Part of a small language model's weights: rotary positions.
Each number is 500 + 25 x the weight over the matrix's rms, rounded and kept within 0 to 999. Layers, rows and columns count from 0. Numbers have three digits each.

# layer 5 attention output, 128x128, rms 0.362, rows 0-127, columns 0-31
531498493480522486515497523524481523453461475501492518500463508557511558504533487465461540524482
516485527487522527510485479503487501525506534517502511482476497502529455501515506523510494481465
438504494512475502490493506473495494439471509491457550519509467469550468488502515503457511521517
469465506512464477486519467491468502527531510473500472505585480538546463479516489507484466519446
481471505485527501503530471480513502512498534492485505493532504492497507521514511444506463492520
462553455448487507474474511492511475502533507507518486515497507530514483496535465467550510519534
486505510495520454510457532512547517512480496486489521493503490494447503527496490527471466489493
529454507519496497544512457515454456509470525498487489492508582459537492528493494522504510509484
492512491499487533502508514520517463498525483491541529515481538472522469495494487513524497492506
433482540518508483528532475526475532483512495493484472499474476497504471497480540490533502463487
509458485493500514504512519485413517480497519498518480504499501453515481477488487541493459440503
468506486471527477507504462525501512483467507552498536485523517495545482500542511479539484492554
456492498506504527474503493498503524538537528506508495509526500495493530481497498523479503499543
526451508498491508521483503477552515494497516491547512511504503495493490477477474489536502511515
528479474505491486485504484470496524471512493527516527499490481542484536520516441451492483493493
468476517543530487509522521472563528468474458471480503513532511573469520498535516497494545496504
545535492500487496477479517499499511481481491495497499462493512523497483539496507490539469493522
420527497508504483492471514496509494468462490533479519540470481493552491564474551507520499517522
460499473512500531491505500542546521498512478528461531508483432477530554465476510496504537458491
528524516479487464446429539496473467476482502460509458536497518509494439498516494487509495529500
522500514530493486450503508491469473563484491526476547493507500495543533457493468508478509495461
471526530489450488465485532455492512504468500517503548490463550444499509518454509515489495491531
524518509535503506473494490484485507545481499486492534520502577448479482503493489519486438445517
494502519523479504491514521510511509488458506536497471495478503501497524511475540491472486503491
504547456497480461516471505454498508510520497483510498545511487520497505516474481515499502485475
496473445520464489469510464500483499527475503493503517491480488536475519478486520499542462469518
536506471455531458479502479488433496489478516501525474539468529476520472484471476507486471514541
494434469478494506535438484474486526468493501444528467504474507468489446487475510499521502424476
503514491516507489500491544522476484498519506446446507516476501482496468500525471449475495449501
471551480480507533509501480521501501475435518486485471449480513490504510524552475454498495468490
543513489470517486515506472497526435526526494572538480478467523452508507490483459491501510479502
531479484494496489483469507474504523520517500483513512494492491483496512541488505487521487488470
488520508488468528515516533479509524460499452490487495469495494510493475520507524468497499526498
487480510483479514474495493541496518489498483510493523450534491508533491491560458519473485475469
488512555506487489527499523484479560511503508504452459541509496493469513469496508465503495499463
497490455501484523466533494555496466515512493502515506497497472525537522459482502441475495482466
473496493502521506471488514526492497515489499493491488509523547497537497503520525484552469506478
502510508471469489512493504457474475488509522516518478504469527520496496446514498498494454490474
506466527481499513522501459536564484468531552523497439563494443549519505521511492486511505550477
450496439528517521481471487501513506503536518488520535490484473517485512506500455506508507525467
500500518523526461486493496455468535530539492459511535487509477469514465450549467522499518518515
488476499529516502512503451503496476504471480526508480492520488522496504490477492499488519513449
494501528493492501501475505541507481482502516521494476483548468517488489496481509517541452504455
501476524486472466479438501551548469507561529491486512486525519493489500513553512517484453505485
504499506479455494502485535437481507510483527491488502449505464462491495496524461521475516512486
503504501531518462485525512505482491491488497546515523537505487479505567536509521539490487547501
495529536461500475526483476522507485481472507488493476496502455501499457517469498553507554525508
470479497465488482472506484533546502552488418497502474464479500522504514529460502505497513510496
493493532511532541482542482487495528504530499510511534541507515518549479481535440541516523496497
528473519461573504480518519511495551512482520511510498526538566487469535491497499489490493496487
484520489509549455508507520501518485514531491556494483524525510499508488460469522503545522486481
473547497481486499509502514511475522456530473508538492478478542503510519467492491525514496443521
490517476528491519484449464493511498519479524508488513469509477494500500498512445524466488530536
493514494463517499518494417524508490521474485467496514548555527517505500546500468481512499490497
518499511456463510509475449530517436514493488579468469487521494520487467474451521507519490484499
478480497469484532505464512465505499501432460471472515502493471496489515546527517526463481507469
529473496495517480489491476595470514537489528514492491480523505499454487487486508536526515455477
519539500491476483486541500459498491520498506557508486501429489477497495513499504523460519509498
505507467513494511513501504474468518425520492554476485554503497516473487497503466471527488530546
507508493471480483500510528499490494510492532502543470474495527523507478522495489511496484488534
515501510510534487493561524533479515492469508465516486505490503532527493493436511483467499516484
475479503479478499471511509514553455516528512470496516487527509476511440539515504471513468454512
516446472506513503530487473485523549475467516445501496464510519503533505516536556561493530527474
444535555512487481506505522491482475506518497488488470493534482505528492513475529531483483467520
557498478502515467487507508490484458512524535518470532546510523449528508468490514473493528454479
508507471495481494519527493511520518531534504504518481479487496505508519509481495527476517525493
497474480510475473510503501516478500512533496510521529477532523525545531489500534437499466455507
526494454516475502529481524484491504518461436495473483477449482490506468496527503508479507520495
492477495525477537494451510487483455484493466506489541524516549499478492516558475502516533505529
511473429500482512547449520460515525508514521485483518495502503520501492495495473473485479530509
497516521487495483487476484475489486499519507507542514494530497498443478519472517468476497476499
515503518489503443536522505475478494532565524549509515527495488463537475484501526461510484495510
503480493478517494579467495449518490493499504474502481502519538533503482529541463479499474470500
480480478525513553485452509449455515511463474487524501466506512466508513482543549486489492516493
471549478493468472516455529509506503532491555526493464519537482453506547486509534489481453467491
480493527506485471526475480486461563520497519509498513472532500496496538487516492458517548458512
525531506532487516491521469519512550499518538555456505457498511511463525512494499476588525493511
484527474539494515486530507505503455488536470542519512523493503523540520426523517527500473444513
480529513551480479519512468510553510500483518505486487516504526496529511524472505498473484542525
502512498514487534495525568491507451478500493509511489519507514504448459506471516531527502502474
467503465516533507480495481519455487515534521492513502433526489478452505480501479476497509516532
511520498514493493460534448494501493476498470500540470456467471530521447503447485449553486453494
498475500497528453501459510491511475474507496484475487514511476514522511551494517486467507511479
484508514462526477474464518524476489496485504500517491500514482462488497515443506507506461514453
551492511480476507439506471498467485527494501492488500466530471524461498488520487475528503516470
554483469498531463489459487498513507526485482504481456500410502464528556533474526487500463459464
472456525482469498525473476466548547497491527503503481514461519574479530488539507461509499493517
502520519504508503513491434517493494501547523520479534497560485485489475529504485475511525526499
499528488521538513516531481513486492500516521520470487474493543522474511497485501494517490507521
474470549499473518475540468470494465479460482519527510480508447481518506504493480500505435531436
476470532490497481476503507523555504473477468519501480518526504500504526475458523482479516515459
467456530451510507513495461524530536483454503472471481476523541493545511517545497495492521458498
523505563545497467468514463506516498525464501433498518504492513521511470511551470496518493481538
504547503480464496479534456507501511512485521451474473527500513519478519490537506447568493516505
490471479459502502514529504464506544468461491494495527545493497523456454513466489500514516534497
509544504510511539512483481513470501479466502543531485521505465504468475519504553566509505484490
499514458566504529487529476506512513482523521486503521484566472495483512488519489457519505506515
514498476544460505488509485534484494508523523501500471542476528461530479487476467497510434507522
535498500471522527552476511497462494503488504524504461492521503491532527509435483437516519509498
487508545512471449501480525493535517488470538449503508525511513498484470475529456503489520470511
502482457485517540498524501503506494471482497484484497447463488498503475526478545518485520482501
467505496556514524481536473453475523531492504557515539496521505506521454477486470514502527483520
512466509508466497443535528504512544493537487513507502488467509491493539461502473514500511526528
449501498486522523497508525499517480509492504469566544500474527506507541488470496492492477472515
475509528463498542523502503509524505471498483474495499541526469511496494513525489494498453516504
500471484507492468538540509527495490471536524532516458507500484511490477513513516499524517519501
493518496513505531502490513497519519489528492465527492513491501535511519448534509493519490522472
474496438514499498480469514514492489469511532495447509516458490513488557482507520506524476536541
490464497523494508499506476483520490512471478557494518486511455495512526502524476522505531542517
486512493494470541514518515497527483502469501517460527479496593519463530547473494525547535514526
529506525509453496491468474519503512507488512493580501467541477475490509561525499470493503545513
557519486475500516503503520509503476521513473474491523496522513475513514542505470526491498500532
490497479466531496551407530504516522506549483562536559469493463501524466495477486440461498478509
480501506524429507474479517507523519456478485554482508500513464452491527494496499493497507584527
441533502504526468491522545506456501524491437455472462510516495492516511530494476501499488545515
500484518496542506496494482542460489475520458532496487509502473488493493501492481508476498440466
478508509503511523535449516489443488450493536519512482466529442482514485474499489482504510516478
477496518472450538517491507491542509481549476460506487482511489515525530484464506493503490493486
565469498546528467472492522509506503511474529484474516515507512484474527456528504522519487519500
488507444531542514536492482457558461493481497489530477566499501500486491496538509515507513534466
514504511486486471530503525477488466484483476471466495510526461483567445532503503491510510475477
520478457502514543489497541483491464497541512477512499453479495501528467531506500466543522484506
549454468455514540516494527484464463501514527506527479463495494470555505523538501454467476469485
498542508492504489472568493508498529502448515519488518508474448481514500468482478537483472515530
448503490530463501489507465512515458508555476498489513503459484506526508517517491506494492475511
502494536449509470463487511489513535525490479456546487502493490517506500503500484476458481519506
519529477476532476472471526440531504491464566485480489515488504492508507479504463521504506479504
448507527506471494477529528475469491515501554541480508479486534496487521503528504482519499515508